From a checkpoint of a small transformer trained on Wikipedia.
Architecture: RMSNorm before each block, biases on query, key and value, local attention windows, a norm inside the MLP.
Training: a variant of Muon for these matrices, 135M tokens, 8653 steps.
Each number is 128 + 24 x the weight over its row's rms, rounded and kept within 0 to 255. Layers, rows and columns count from 0. Numbers have three digits each. The size before them is the row's rms in percent of the matrix's.

# up: layer 8 MLP up, 768x192, rms 0.188, rows 641-767, columns 48-95
# down: layer 8 MLP down (transposed), 768x192, rms 0.1, rows 641-767, columns 48-95
up641 099:105105147107096111094107121151142122150131183127100118149141160101117118156152148104117132085143139106162134147109133136121147081162139128122109
down641 093:091098107152136125128149153150136128082183114104151137107120204091141124157116125135154123122160103115159103112158133151094104115147104135097194
up642 092:134123127124148141152104140181105092098164148160107113092119130171114149169139153106108099169134116163124201105196116118135122151095097144113139
down642 093:125122111146094122127128112144103151127168146111145167093138092108121141132116136169125146130143158134142137133149139121079140133123090128093145
up643 100:111121134098118132171138129130137131174138123085157107110097144125159088155126161132181132130175077159164159166132131136127125098093094138154119
down643 112:110109132094167113095076129110125137131151131117129145122171148156145161134109152148143103128121065133137132137143100101103094134165143097136121
up644 096:094122141153135151112108146159140156130108133171162125136154143132171131097145090161151121123127118178141124142127099125145137083140142132138129
down644 097:111117110133150064139112114137133144085107159090125110169139134161114120120126109160144083171106125185149073144162123174136128114129101091100128
up645 108:151125115099097160089110117138118097120122129169116111137131146170153140123142144161105106104126159111144108096139075114093092115090115161093106
down645 095:097127150158146111114146124142141167111100107131104103142130181163081141153133117110099105157149147153113096122127107132093148103149104119071123
up646 088:132132141122125121118122146126142132118103118149159113116114123166122119113160130123143123107126161075146146146149140151145108112136123151133150
down646 097:107133125174127153095179175141089145139106126109124145123149150131144165167097113151147127077148117112105130176132142070125138117104087162109145
up647 086:177123132116169112118122102099096152127143137125133117188115111141186135079091111126070141123102122134148114103145120130119144124127163123096135
down647 085:104152124171109160133131116104102097167158126115160108111146154111163105147086171155124147132134125122106127150106122139073091107136149108132142
up648 097:122159136138089120109130165113112134094169116114138115115117113101179156165145114119103110122120085087100167132129108124123116176126120146147134
down648 104:118141155110122067164146112111141124116141179148182127141143155102098100119067135144089108133183141115107118112148092143122112110129135135153108
up649 111:165096098117149145060156090144100090158098118126098133124119167117143094110167126131117136157136128124120103120122119160139126090135098120153131
down649 097:144140130093116119132137157152095131097129097126132090192117130114130122093128127163142137108117118137123118154110123141144159153161148124110134
up650 095:136142107147087140143114143140125111111146115153142164146106125112110100085100156136081126106125139138167096087132133080121140158095099122167104
down650 093:144152111152097129125182158115131098114137139141137170087156122111129134086100100141109154128095129132165109168122097149091147134104137147160153
up651 100:141139109126090149137149089117128106150143140109164115130127124142141130186110131169125092112137171127117146140151132137131140069087084092114119
down651 098:099141143166139136134092106120084088188126127121102166104153128123127154104121096115134146151153113097108111118149139146121136097115109132103139
up652 092:155104107163080104138170108185127181156100088133115086094087130167162123136136091123151116107121149111159109118081108176126136141113131097118115
down652 097:149099165209135093160126118127109101157108141114147101119136153172108153108147156115140154119139153116152097129145108144115121109156089120113162
up653 100:096077121148109157101151090168127151157142151119138110138138144145112183134125090134118094113114141129161117137098180134095122136119115138138074
down653 092:152128107147103116084119077114129102156152104112161111150140128136101172122111100133095173105113133112120131141151111132112092173126096093137069
up654 092:124160132099131127134138156185119135095120153137122110141123109123122124118155097119127099138123125175135186106106139153123137104170149119124133
down654 107:141162152137115140126126125137160168115114125120112135084142123148134159117111142089095127136154140181131141097118142159130137121164147133130119
up655 100:135106157129120130148131142134164151104147126171118112098108139092144092080156105144140074079116148070121151095100139147101130095104127159078132
down655 093:144117141149151136137145123140137145107164121111093172104150138132113121082138102103122146108134135133124106166097115139161151133086135130119153
up656 088:145178127103101156118106124141112110104103149125170127139127132092174099131124115103128112121133178138140136190142117106073110119130118166134172
down656 093:113141136121093138167130133151148120113139150162107138117090149150175110140137153158120110126136073129142089130074114112125060098130136159151138
up657 106:138158122125126105154176116128097124111148162160142146083082129111094135117149135134108135125126174132109162144110132111125135102144107197103118
down657 103:132146090155141129143152103114077150144105153151161147143127144135140168132111167126122156114134149138122128169145164143089149154162148135129143
up658 083:112117132132146160101151097060160112132123126097090118125117167098082121116178093149094119151103141109130110132148132144132081126116148162157145
down658 093:113128069133098101113142115163134124117130095131156150125150163168152104137094125116137170136149121156092120144102105116149069121117147114090102
up659 092:151096101162155114144112123119105110155140111127084169123151127163093101088116096120119133128090135112122116138142144128099095127142156149114141
down659 104:113138137160141122090131097130128137160163135087105106145144121154103121092134120126152098101150134150154105156084131140153136158117139103118152
up660 109:119138117095144163107146136110114124134094119136151099187120096127102111103139175112128153130116160136146131146111139059101101138126157143131098
down660 106:129152133116086126083115135104143165137166156123125143099111126113102144110152126092120113086130130174082161147094100112144149133134179114145090
up661 102:117113175087155123097146111108170141131110119114092116119132143090165148110149120104084094104103152129111126112118111158140128148170160122132138
down661 098:149093108180117115121107104161121101128129139101109153115111178090123162137101130102146120139104104154155170127140172094113154103115165093097120
up662 105:174125126096126172097151116143148123165111129130154137119180128133130148154109113103154136136083125130089156156141137112131137148141146142135133
down662 100:194140089097138133186094136113134130145155112112134152131136137147137113156161072096136090144141147121103126111128124096110151128161138093105096
up663 101:120108097111125155142168095146093135123106130149105144084145121138161130138111100142075093137117149096122134167107075111155157148108142131173090
down663 101:125101086139086097169086119162105120144113115156135158121126094136146102140172122096116133146126135159123129094136175112106183163155116136143107
up664 102:150094115095117129149128117145076137121107166112116132139174099137139156191123141066191122116125126137151105096110111117152102139128139151147145
down664 095:126139091181131141103089152131107085118144158139117110117104150117148153135108117155182129153153123138130079091135183124138154109117178144142193
up665 099:124103160114070126152095131124136160104129090139139139178113125168117149080129107118146150144102117127099106139131094116123109137105097104083141
down665 103:134156092124099119121124127114153136102135075159120120122149115160151162085129103101105125117167123144108095159112147069100172110124135143134144
up666 101:145134094119114097086165110133100108122143170116116076119112136160080108119185090125106142170102168169105127168086144092115155109081134055137123
down666 110:127107158130102149151112102151140131136127088123124128160166149137149121153097196151105108092117095082102110145131140170108134186147092110127152
up667 083:155174093106087145113117093095150140134120111093117098154156165114139126098150129140120118094097149149148127163122185096131110121126110114134132
down667 095:121153155135102145125096135130143141160145101153131116129156123131098173121127130149105129117117135118164152158118141102154107133132086132105108
up668 096:118121092096172152148126120125104132166100170096119113187138121153117134119156124131111114099131163142113076147109117096112136136122140162160096
down668 096:149113114112133131123163137126137113145081134094149139112119127122130155116125130121108159111084141120138178118126132132131143130160114136108132
up669 103:121101133093147122151112138105134131118141118144105169158129162135110093119175126127120105085172162113113176135157155117139149120155177134147081
down669 098:133127130132152100132108136133133093158176124133138103139103083079117125172142128129138124125162149155120119144115144088122126120127114162164116
up670 104:157090143132161159113075148118086104101107135090168133121102109130142133135136101184108116113104150128127129123126170110118138122104114150098153
down670 097:130158147124109107133135091166095110102123125094153149148175103134123197111156109121120082149142143094152160130145096143114124132154144093106153
up671 099:102117126126150133123158133141154159122081137168109124145148139126107116131133096119137114097107104126078124140107145146173152113130203127133095
down671 103:123123113164107154115139146098126099126152112173109134162145109158115140129162167147104135113154106140096075162127086147176106134150144128121129
up672 097:117105090147140146109138131118152156165098155118146115109106132108178154113130127162131092115154079151127145088120124144104154127139131155119139
down672 090:097121119111153137117134148078133156145137135125142111132100129119133157116103146137161133120130131137099112130144149106145079133154107138109139
up673 096:163126128146185110105134118119113148129151098086125114171121184127134149086151100109115158121152108156156127130099108119094143136135136150119131
down673 100:114093166159122131154135139096125113115089127148140158119153101136129140146175098165086109104151112139150171118154115141080116092095174138168135
up674 108:126106111126150132091152126203120148134103075118130190132134112120158138145138126145134136144151131124132139088139153115127088143102143143150145
down674 102:123180167126146129139118133140063104127191074162144142108115159122100085117137139111133170134176132116120095108117076133180099144122099109144132
up675 104:191118133109121136124155143131120135139131125130158145129139140130179110113151123135105128145151139118133102097132141214150119111148130143132136
down675 116:129142124138095144160154176127106088140168095153124144119118147108123107112101169128145106131110163118111129087088135155139135135109172081145149
up676 103:126114123116164135132135133100111102110090130155129104122111163175136148137115120136166154140135067163125152151137129114173153135147128139158150
down676 100:140149097100105070104102100149131122120122130087170165133126122116137100087134144114147196132113148132165129112137097120086188152118144105095155
up677 103:178094110148123094161116141144123131127098160118165169120129118150135159146137117160144137115133117144171148132162130148112106085147084156130128
down677 098:136156083162095119122196132112145115109133135087159100139103091125115184129150129117123092149136158160131098171137120109133121094155119151119144
up678 102:110141156138177129121093162150137143136159124112102100151129107094141148137160126159124109100134160166118146084154154116149148117139130100138154
down678 100:131126086153158158124109148143131110094119112120157129115134118108143151132103121122119138117140149176125120129158122146126144133121125147116118
up679 096:116122129161127128126144109143152113135146114132110134122141124100142126115122125137142094115083163063145133143122159116148169140127134103155109
down679 091:092147091127104145115090165093138124130118058167118129142156119128089152091140148137102169110138116173147133099135140107113143149090148135137119
up680 101:141142143077130117136118146121134102130110173102131149130124083114123141133122107174124115121148168119102134155109128151113128129088138113089131
down680 087:116131157123133137106109113128167151139135108165115117095113111099104162135096158140118100128113116138116164092114102166145121134115123171150129
up681 106:157119161117096173156166107126101117137103120111097129097124160138104129118124097144095122058183130111148128093167160099165164104127099126133151
down681 098:099117113141142158127149178152119151102153156135099115157112134151141134129078141124141128154162095087112152162150107093130155155136111115093135
up682 113:110153141112138153108118112101173145112086088141186147120127136137108096150147131100128176096111080123153124111124180108141122132118135104148096
down682 107:145155126107119157122111129130115110102165113118134102120114076113115122123178145139096164144115134160128143117089160137135129135123111107137112
up683 093:087142155157092185149143111105137100089123171101160171137144158098123132090111152113135111119085119137163138087074154154134141075127156134125117
down683 109:107113080120126153107140162092129128082118079131116122095143155129094134119112137131115125143093107151155103154120116144115154164136127117164094
up684 092:132150111134131133165148103119164182117147109126105122140110134140163100132176109136154080123111121122131117090097110137156164114146119112079119
down684 100:108154121092128174164113159094144147130126125097151141114131130092129132146131098138127157110110061161138163108112136171133129114090152085107146
up685 091:157086072138156171143156118110132129105105136136118129134148124149112075139114088128126133116133123102091150129138160146117145127123109124141125
down685 096:120107126145167115096136167137118152166133129148153080110091148080109149131206133117150093139171153113103106120132140108139153137130186140131145
up686 117:102116107146163131114134100110140126139137085122117101122119143113169132117116120126142082123114141118146125165158135117146142137125127115134103
down686 094:088129107133140129102130128089122127177111123112083126108125099189142132167143117083132163124149099116167154104158108116124126125105098168112074
up687 103:143105101112115124199144150136126154128129164136108111105135090098126083093139124107144125130164133121165106125113133150182137101200104112165117
down687 095:119146139123140180141066103126093109134119137087132146072144121156143131135164135141096150151111111085099139118128124148101097080138112113106153
up688 099:176084127112159128155091154121186174139130079117114154089114112118173153091104077080140138149152140141137122104125140135106097152152089135146108
down688 097:113169092129104110125099148101108104109131115149103168150114134098109089147122156118095128164160168124133130070154171107136098085156116119141104
up689 107:130150121119177143162106136183119085087136143128087153097108120097153101170147113143126159130089148114103135156084115167146113179132150123083152
down689 101:129106096136118115126158156109196111128081127099114153098133129132117136137168114131135124146175140148099177083115116136157145085157124137104140
up690 091:151061097151129113136103149130087138124127154110116132131137134145080155128138134126165047200093098111150165112126121101127100126110107118157103
down690 095:112154147134105134118149095105146130067127156148066116144157104181139112098157177111118169146153095144131142083158176105146103137162182124125131
up691 100:143135117154141098112130123155121141134135163091094161117149135143137079126126103129156131134173144143174085136172162156158083104143102141092111
down691 097:108131132147100128126111111105106077128182135140159148138109197093117150121152157097147115114124120099146123118142116132106121105123151125116127
up692 091:144106144120160167159152119130164160141149134096082114136136168191150165111141097096110134149176135127087102117087144119118081147125119137086124
down692 101:088117166165122104105113080121083124091135137123161139118106126146160137114090155118106132125127121136150115091120104128139119143132125096155114
up693 092:133178116144074093141190118117108147148095139157109130166145144142091111144142108120142122142111070126126123183143154121109137124087137085134132
down693 100:100114141168149141122133118122117126108103167137133146115159169144184125121151110085134161095132159100092100104081124145145162120145100150075114
up694 101:171113124115172136153137112137140121131142117094113136111112122167143182098155114159147139120118131159123113136142109167080113117121074116121120
down694 097:125081150110128110111131137104136106133104146081100134140097136159156120135150090111130140159116085106111114132096130136170129131075126120125124
up695 100:133084131102151118143150145159138146129149165171116157126142140141150145121128143121122136108144136125132079073076156150150103123138116137128139
down695 100:099144148115181123107116142136106111132109133135112144128108162171114129115106164090061155125158115143120127143100125161165132105147128136118115
up696 096:150112165116149095133135146196132128130075159170114090139108103164051152153131105139129089086132162131094139113103177078138133126103127111171151
down696 100:098072098156147112136181104144111149135091140075149101188137140105060126116104156133117115125135155160130114140113151137139129151132144129118146
up697 095:146124159134140140110084140132121150150065150124145117140144149111090163104133127093125142133169158142126173096129142157116172121093153116107095
down697 103:130138096154149139138140177113096172126126139117140090117134107168126104108130131161144149136116125105205124131147133171120153093103167131154105
up698 097:123103090132138118143107142111175176110098166149104126136106114138119157144125133125162133124089105123148102101120160132116126146128138115116173
down698 104:151108131074129139120127166134158131088135152137158138133116077111097153131153165131157112106084106143163151100133106140147102157130147117062179
up699 109:144121145117124133103121133142154114093129120139103138120167141128130150092108096110103142119141147157138126120181129122177135127113188063160104
down699 098:116153124142109155088094115131148154104115135128085168116126105101086116114107140112131106100122113102158116070139146144097160118124173113154070
up700 102:111094116124155130162164125141124117172104155137091100160139173141164146097077116125093119135089125121113122102127142123131123095114156144128140
down700 088:090152117129120139109140100145136124143167103127159140124129105105133112082088157131143182117182155154118089119171097161159096140117129138088093
up701 098:185102092115165128150092145144152164139135142126128107078116098153139175120108145071142141191126171146133135156153124128136095138151131113113116
down701 114:146123088146119178141107108139125130096113130153112142176119141126111109138109151129143148121142178154166144135121161161181147140127123122171095
up702 108:109097112074103137147142166157105146154113148126112122132137124103116133115083116190178147153122128091161126155145127115159112148117118115121172
down702 106:073151142134098113158125132126092151165112157132139148125127120098118108130129117181125149144155108135181103085124153102140099137135141166137148
up703 099:119124129131115164115164119129133151129119154118174080146172120142109117164126136184106082153113105107120113082154113095145119139137113132140106
down703 102:170112128157147099133102106151138132117146151158124112150147145157147097155152153137094144100102133170132106093124114127116122138158156091149180
up704 100:119120100124135184089111162141111166124106154116138129133125118151144166095140069117157115097099113111150149134062126145138138122126112116093129
down704 098:089113114129141113129153101134135157105104142140109116086120166143143139110125134157173164202104087118104128117128154151169147128112167103149125
up705 098:098096127101117110146130108141136118128117112124144133128140136168130135157128123130167121136151118102097148109142077129118124150093139130163126
down705 091:121128106111110108154144133137132102120116086087177113093124147057144115148073121127113132114117177128145086138116166106104131130126129111126131
up706 100:159098099146137140124084176116115156119148132145140084156110118167126085145101150149146127088125149153161146128171165169146132131135135133150120
down706 098:112171129197124117136108146189113132112129098160143120167123175090144167172077122139133141092135167115118142161103134145156097130140094108103142
up707 103:161118090104130133158149122123091120155125110162146142161120154151128142102124088127138115154154152117129084151134143128154155137108100107144140
down707 098:118110160160135126080122142121128117164185139096133157107133131104170108142132128102177117117129178140137127146146134190127113133133128151127116
up708 095:157146104118131137138140148201132131152129133077112117133103159197123169177117112120105125151117153134091105156097106150164120145121120105154124
down708 103:099151106110157135127117141148104151130146087139109118068136160139157132163119122095123134127106145175145159136120143145133118072121184142136130
up709 093:132151124121125145115167158133127114124071158164123127115123143102172118113129118119070117140105125134131112109138115128081111148186094152108081
down709 093:096131147183091144151139119121125093125087095091137136125123137142099126148097083152161136128124072130139155161118117115136075095136155121120122
up710 098:102166144111110104103094095152122125119118132111139128154138130142114123161074122109117132153124147133137138089114094131136081118086091165135129
down710 105:127149114128105108132104094146129125089156131150135115136133112140106100129122172121126153150135133136124116080157144126119134082145104122107151
up711 105:146168179093145134169115134156108121120093107166174141151092147166154123158045138084115106100131122093144142105102122124142082121148087084147131
down711 106:096106075105138116166103106161155127138153099157118128168111101116136151122118154158080127150136123143087123160158095133165140081107105145118121
up712 099:118131130107139127116165145112106083146127133132077063150154115131120115130111112158113131124121131130145125104110111100128126137130133120125153
down712 093:118129108139123110137162132136129130141114119126170157119126111146180118143161131119129129118134116181189161139133102145120139120147099128116146
up713 095:126133171153152089123131118114119132093161094116102105171150137128161119124142105077084152163174151121189162136162165137150153130152119132125121
down713 092:154115128122131094135123081120109134123118131106137122109128144135170148127136119142163088154156152155187145158128136087107114137084100156154168
up714 110:123139129105179140100125124131179137128116110149147150142150117140168096078130115110108105144130122170177145164142106135135141124151110111132106
down714 096:170135120097145140150093129142138129105154107114132128077151136087124130088110108098094131117104141107150112182151129122187132154112083083101103
up715 113:120128131109113114120134117137101180140155134178157103110151172157168166145117113119141107125099148100168154122134110113136134162123098111147114
down715 114:123162126125114105116152124098138132132142147092153137132143107130180119100105114141124117081123161120123166142083140140155117149132130124146140
up716 095:159173128102155134187121081137137126133083126142134103122113143126120114132135111094163177134139091116106093120117103162121123140152156128089100
down716 099:170089120131135105145144109117084139128093115171135176128145094118113136164109153178116128054123153129115138129120138115131109125117102101091128
up717 109:135146076116173120109146103182134096098116124099107114115142144078151222158100129125150126150094130158097115148171107072141152132103150138189137
down717 100:116132093124136136124138107111098109130157157115126128114126112073112148119133147143105122138093101106128108125114094138120148127121148119148141
up718 096:080186134140154110145153112143133146165116070111161111107119099074121147107124127104116121160104088123111119126108105141154092158163149094120098
down718 094:151169145144132113128121151099132150116158106079091157083129082106149159118119122164136103116089162110152131149100143124087157153161125122116150
up719 090:153138113140126143111169083113159093120132096148128096165138163115124108142131091159130119086106147121134139148099084148160121133086102128146090
down719 098:089114135139123120129125143151066157149139110113117139113133140082122138167088109112143117101115130116161175114125114135109073136129115101148116
up720 101:107099096098111136135142110183147126094161133088170118194123158103151133151148152170137117150104163098114154127096115135115123120147124091138124
down720 118:142140092135112126091140130131146114136119145092114137118092147146172150146149090164093154144107136112090143163113112139126092109135130133114109
up721 103:150124104161156167132146151123137161167095161084160141122150120122102146139118087144100085133095094122125123150099154126121127123152134139103150
down721 103:138124118149112093102142141130103125164149157148132110112112113139090148129118133122125101131117134122121129101151134106134165112130082120135145
up722 098:101134142125142152109091134120151132156165175142098073112127120137131120126108098109129111071088140109105118157111153110112129154082172112118117
down722 097:119147180120139174139113124112147155099151119149106118126145061114135096159131156115124149090121171112086125116110121116151114119125119111189080
up723 095:132088077117128142084143162116167071125108152155128136100115124140086129136118129099139141111108101127147167152124152114128107138101116123124083
down723 098:163107111112123133162177133145119116133134083143126135129150120099134158122118144174107142111129095132117129109146122142143141127155138128070112
up724 101:151117084162126135120130153112117114125155124126148152134138116149137129115119134156085174140128105114102152112138093169103157125134115138160124
down724 095:178134122155116107096119122161146104128116114102162137113137145121113111127113113133114131142120099094184102157172167138140164111146112138143141
up725 104:144132120126150140109103105113121113107146162190159121129135188139143130135106114116183133132139137140133148146141125099126115123090102128128136
down725 100:126152119146114152140164157118177093135110133093142106094126123115180132131191164166093133136088123130165083131115160127107151113103106124123110
up726 109:095162162138121140124158146128144122135147135117120144104135118125155109112116112119100109164110106130143147128160109108174146129118153135138119
down726 115:176112143150129135086109137090116095109142058114125101157080116145081174113128122139143120083163156118150093120109105124138114088117136148104144
up727 098:124139117158093145075130096140115133115143158126125174167105136117090116134137133106161126090107145166166093114123135126138153140099171124088134
down727 099:115102126132155147078119102109102134129120114113089105108076115122114106144123170151136113105138120120129140107131086113131150164100105101108125
up728 104:121095134066146157111066116113135151146119119145134156132099086141109097130131125134087129099095144089122156120100119135133108135138144130101112
down728 104:154114111177116101123109103091176129151115128107120162151145128127116112101143153154156091109097160152190090097122130101142146108110103145126144
up729 107:181102126131114103144142121090169131112146175105169146119114142122135137138103120139137101194106149089141095130113130173120150112085111145133116
down729 103:109109118140137078151149144134114141091106116120168109162121158125129161111133093156140117121091152117101123104154132142107156103126161121131140
up730 108:143118127110082089164155152109121144155153157128121105140141122136132111127131075086198146121114146124157166136105146109141149144159160109115094
down730 095:133130147148099157128128142117097118159127131173145180134108100127157122117136170093061121103145173128139116114144129121140126124146099152137117
up731 108:119114174136120117136106128172152122117120135126119151119136116147118090090098164165088108117187129136142146105146147177162141094079125115139085
down731 097:145150121140132151155085102102179149108145143136101129058115141095116118127147153072150142156157142123152123131136136149145154150105150126121133
up732 104:099151123093153132115100165103143154125136122122139117105150158177110135115130101098097121129152154128132145099091165139104114117147110088113140
down732 102:093121148112108119114141124121129128119112098128138137142125111112127152148098112126146090123104147137116146186206135144143108148097107113070150
up733 097:090117152081118182142134121157145120104105141143122129136115164122098076081150110108115131110158132119086112145119162089142126133108141104139164
down733 107:106137159144100118158112136167157090112112140099128121152116147142104112102144110117112128158115131111113129079125150130118116123122118185131157
up734 092:139079146135106121100163130111102085129136128087154101130114111109166108093160135196125102169125147188120132141140149140147148120134166143129136
down734 090:123135106087132144108095088118143138150103132117101165110089142105150121160091097105145161127207153128150137116148164122139090096144102135114140
up735 097:152148162086134098148114133118122132104111124100105161096135127153099117137144129169131155093160157125144163075158146120098115122129085113113127
down735 097:147127187106120074117148107126109147126130135152177114119127138106097120135112124094108119121183142175126135151149127083062123129172152108104136
up736 098:134124136111120110098130130169130095126162164142110175110137125104100153167124136142133096121087089136164114136121110125121141092105127077158154
down736 095:196120135112133083108122123159077137131132141105105123115127141114114161147119119077131131184146110115128090158102121103095139157142139088140159
up737 105:094149155135097161096119164145133155137114147126128174106108097148139148140123158083186155128143138142114116123181157139112132072119143126121134
down737 097:090130094160113143143148136123131115137122120123150139123153121118132131148150129101078119092137038168132145100120135144140100165112140131135131
up738 094:150125147121120133102118142165137150122123097158128124100159098129113136132124126129079167134110092141142147138123150124080109126138146103115113
down738 097:121118111179187124143093096122128115124086120127120092063171122112136116138077127133185131128096122096169121119144110164117133189115122117159126
up739 099:121118175110129127142157097131118145114135126121095116123157135176146137128138135149121140142127110131141136116106158097109119138105131152113182
down739 101:110114191094165133179131153124127147133149116136132096163129182118127122138141116126113130089181103116105087123124139126169131142096161140099130
up740 098:144110145125124144151126151158164138092161107093129166109139126149160122136118129140103121130113133109134133128130138138135139153166149112137122
down740 114:132153135102120144093143098128136156137123143135095102164137130124092130103183114166115118111139130128096088132084074132088115113075100143117130
up741 095:128142141116106111153155125177123131069113088104111158141121149132155158111123109136136162117125121155146133147165047159097110151132104145099109
down741 096:135111131148106119144165120125140119142138149082130107104170178130168158135168128135149178123175107175119100133115118140133157156131151173156145
up742 091:114137144110144149103159143177162170095087121148127140100134116155170132161140150152134111095133088131142125105084107124114150101130123145114103
down742 087:149099158142118133064109153090117140123125116152120097158124151139167148124109163131146131165196113137134124129167111112158109167141093163125142
up743 096:147144137158176142105161144150120145106101143139154141144151148126142110065157150132135117090136188120155138140157077095106143131142132081112119
down743 098:093138135099074110144159122110138138125142173117141133116124121135144117166157167117119119089145169174112098129131148120138130119103134108125101
up744 103:170100103102138150131157142107104100122097114159137148090093146109169121137116097157141075118146144106173104131126140091098086130110131107078153
down744 100:098149113158131112068076120134104140135118117118127155144139078130125120122118112139154103166161138079157110105109139157143138133122114137134147
up745 110:141099129128149137180125127158105150074140119107133130147130193126181168148108159123092148077108160117130138106122137107166141142132107110122148
down745 108:144135143153139118162130161104095153121112125085132114109150150123146137131052110114100112137156149115125159112117132115136110115163139109118132
up746 093:103129121100163149147146132140117113102123143065142155121081129142141161102114092135173122130157137140112142176147141113105120147088147158144133
down746 104:119114143134136123187145121104116080110136101109177103172119086140151128107079127116110168135116122166149082061163158169154123122101141116100117
up747 090:119125103134127120127153108159141103130109123148137124118131126149072114130179105153129156126096138109171141085109113186094128162132154128139194
down747 092:133118147116154134126138106113070120130127126091124156165101180114146134172152144097151097138152111130123168119141131110117169146165131133162100
up748 109:120127116115164173131114143165074169086152136123127129145106115145101128108109108086140117140134109107121146125160114129125124059129086157138091
down748 097:139139114118104193162103115143129161089149108148122154109125119146112129149126131080173122127160091144160128096102093103137155117083109114147096
up749 102:142111184125097138104147140128116178137148151135133151173109128118127129122097144122089109129117082132160084106130117107088141098150128133173124
down749 093:116094130121085163100091135158155160158114106112105131092114123157113175134157178123134117120117136165086117144101135154146082146131052121155119
up750 103:138150124124130103109135096128153154142163142089119158131157172104102137124136104088133172105165115107124150149166162128097097113150131117125105
down750 098:114118131151124125067047099148120118145132101112138128136124118054135123150117110131089127149123106079125081141139123104143098129104144131123067
up751 099:146128123135158127078148142122096096096121111102140120149154139137108180124140112191148125138166143116139111117132137124146105062120148179105118
down751 102:157101123093126114115097176105104141124189100111131155085156124149083163108128118058138089096135127139134121062106111120105122154111079122101125
up752 103:093135168087166159119162174136124113093158138146156176114119145138121150156096120108158142166150149092131115128119096149163129116145118180142097
down752 099:156132136138117124125124148129097149110166168151127149126108152132121122111135147102156101119111086118117119126102139141108126178143130095168125
up753 106:101112111121151112137107132131137117108177149168134134112107183141116111153136100147125128108107129128167145104172103136174135142128131105126152
down753 097:149118089135139110126126150156147153117200135099117114131101126153111116099121093125146142139109107123128146087128104124131085134189081116134140
up754 100:138105120130127113126082127131131157136109118136177146134160110145140129095131171122116124123104151115120112141128145126097131142136145082109187
down754 102:129118120153146089144136147106124092114100120149131115096129143132138152134129157156125143116129137158099129145110124107141144111137138115104165
up755 086:103138135122172104140124093119125114143099157118136081123143105097146143150128112134094151098117107125120114097115116100128140128082169129133147
down755 096:177142113115114102153132158117082095109140087145137144156136121115108175144158134152127132106116087080111079119102111143136139160126062101138155
up756 098:126111128137127202130109115158101122202132168174103154134180131172127133174163102160162160113139115105101132129116135126112136087121109103113090
down756 107:116147167137154094121133126134132119131124112122139063146144139121126124101101112131151141150129137145113104101110168101090107116119111154130125
up757 103:144106109107185135119153120128192124141145192144107138163164133127147111115150090126120137099109155128130122147111118125160152125117132143109159
down757 108:145111118162142092096119129175145122138096134094093134120150087137158142127131157126134148086117167139113148148114143141113099168085127125094152
up758 112:141095084155145143097148129130119116084105115124136099191089144150138114124152135131084137135131131127129120142145129152124073104145136125170088
down758 100:114130132141119131093130128109113143081120137145144092169131140151129094077148130166073111118101157084130109076111139139129113115149132128134124
up759 097:161143168136127120095121130108124119112096139177137152128155131108143125115148103151110121108094169070126117119095143109088127125107109133127146
down759 105:146129107115167105099115137138120151178158144136133120060115097134151138149157123132136083144138142144124135101135096117149104151122111146139118
up760 097:117135137160112126135103075131124145131153092167147115100157157100122088141130136151132098114125123102099133132137151106077091106124165128110089
down760 111:087146121131122074096071099123137103143150133075143096124151096134075146147110155127109143111149133115133157123176113124126101094123137146158100
up761 100:137161131086142125149121099106156151156148105133140137165122125119137169105124133139124126112162109100166162133069114114116123165144099131138113
down761 108:151123123143119126116065118141139146177160145154113128143122147082116086135158159134113120115141123119112110166078113088095115148116124115123139
up762 136:126112099142155150107129133162080151160122145136177138136128153186141124155126095111140119145156118125088101113132088105101113123145146134141085
down762 054:124095183187117153109141153088134111105138165134093162082125151110093129125134093140107130124164158159108154093082145106097150150143122134099120
up763 104:137144133084119098097138092122116106128118164134132111122079093128108174160138130121135127130119122117087181090109151127089151130137158113159115
down763 105:137179149174123158083080144107148111149129097131128134113115104101103143138107133135097158140113144126145122128139131107183133156104147105136145
up764 100:128111121109123163092176139115117107128127174131148118141136153125147123059127083116146101146124119140108119167086080154175157127124127134134103
down764 093:087080172149124129098144066080098098161155110141102095134132105087111073127147165127089167079169129135169101128156146125090126118098135155073145
up765 095:118142175123122079175098135141080127127096119114131140143126091119133166122105120123165176151115084139112126134142110097124185125164125133115128
down765 091:085122127116127149113134119131160105148130122100116134105141132124122106146134072149160099117175170119064148168146100106085070151144124123173129
up766 099:135133118138137137121130134119147132145133146164137143082084120122123110098106120131135148149133138077099174170173157127102105135161099180147164
down766 095:144096110131142133142148108090091135157129094093153072130136098097152162124115138139078173143180132156117101097116108114143131153135115098124150
up767 100:164119150115169131155137138131108136130106110182101133128121144146077127130114123125167117091113130111139115137131160133112149143168138095138099
down767 106:128136149156137084102142173111134136133115112113153151145152104182110173091141087127113103100110110113158109087104151108112138146116130137103166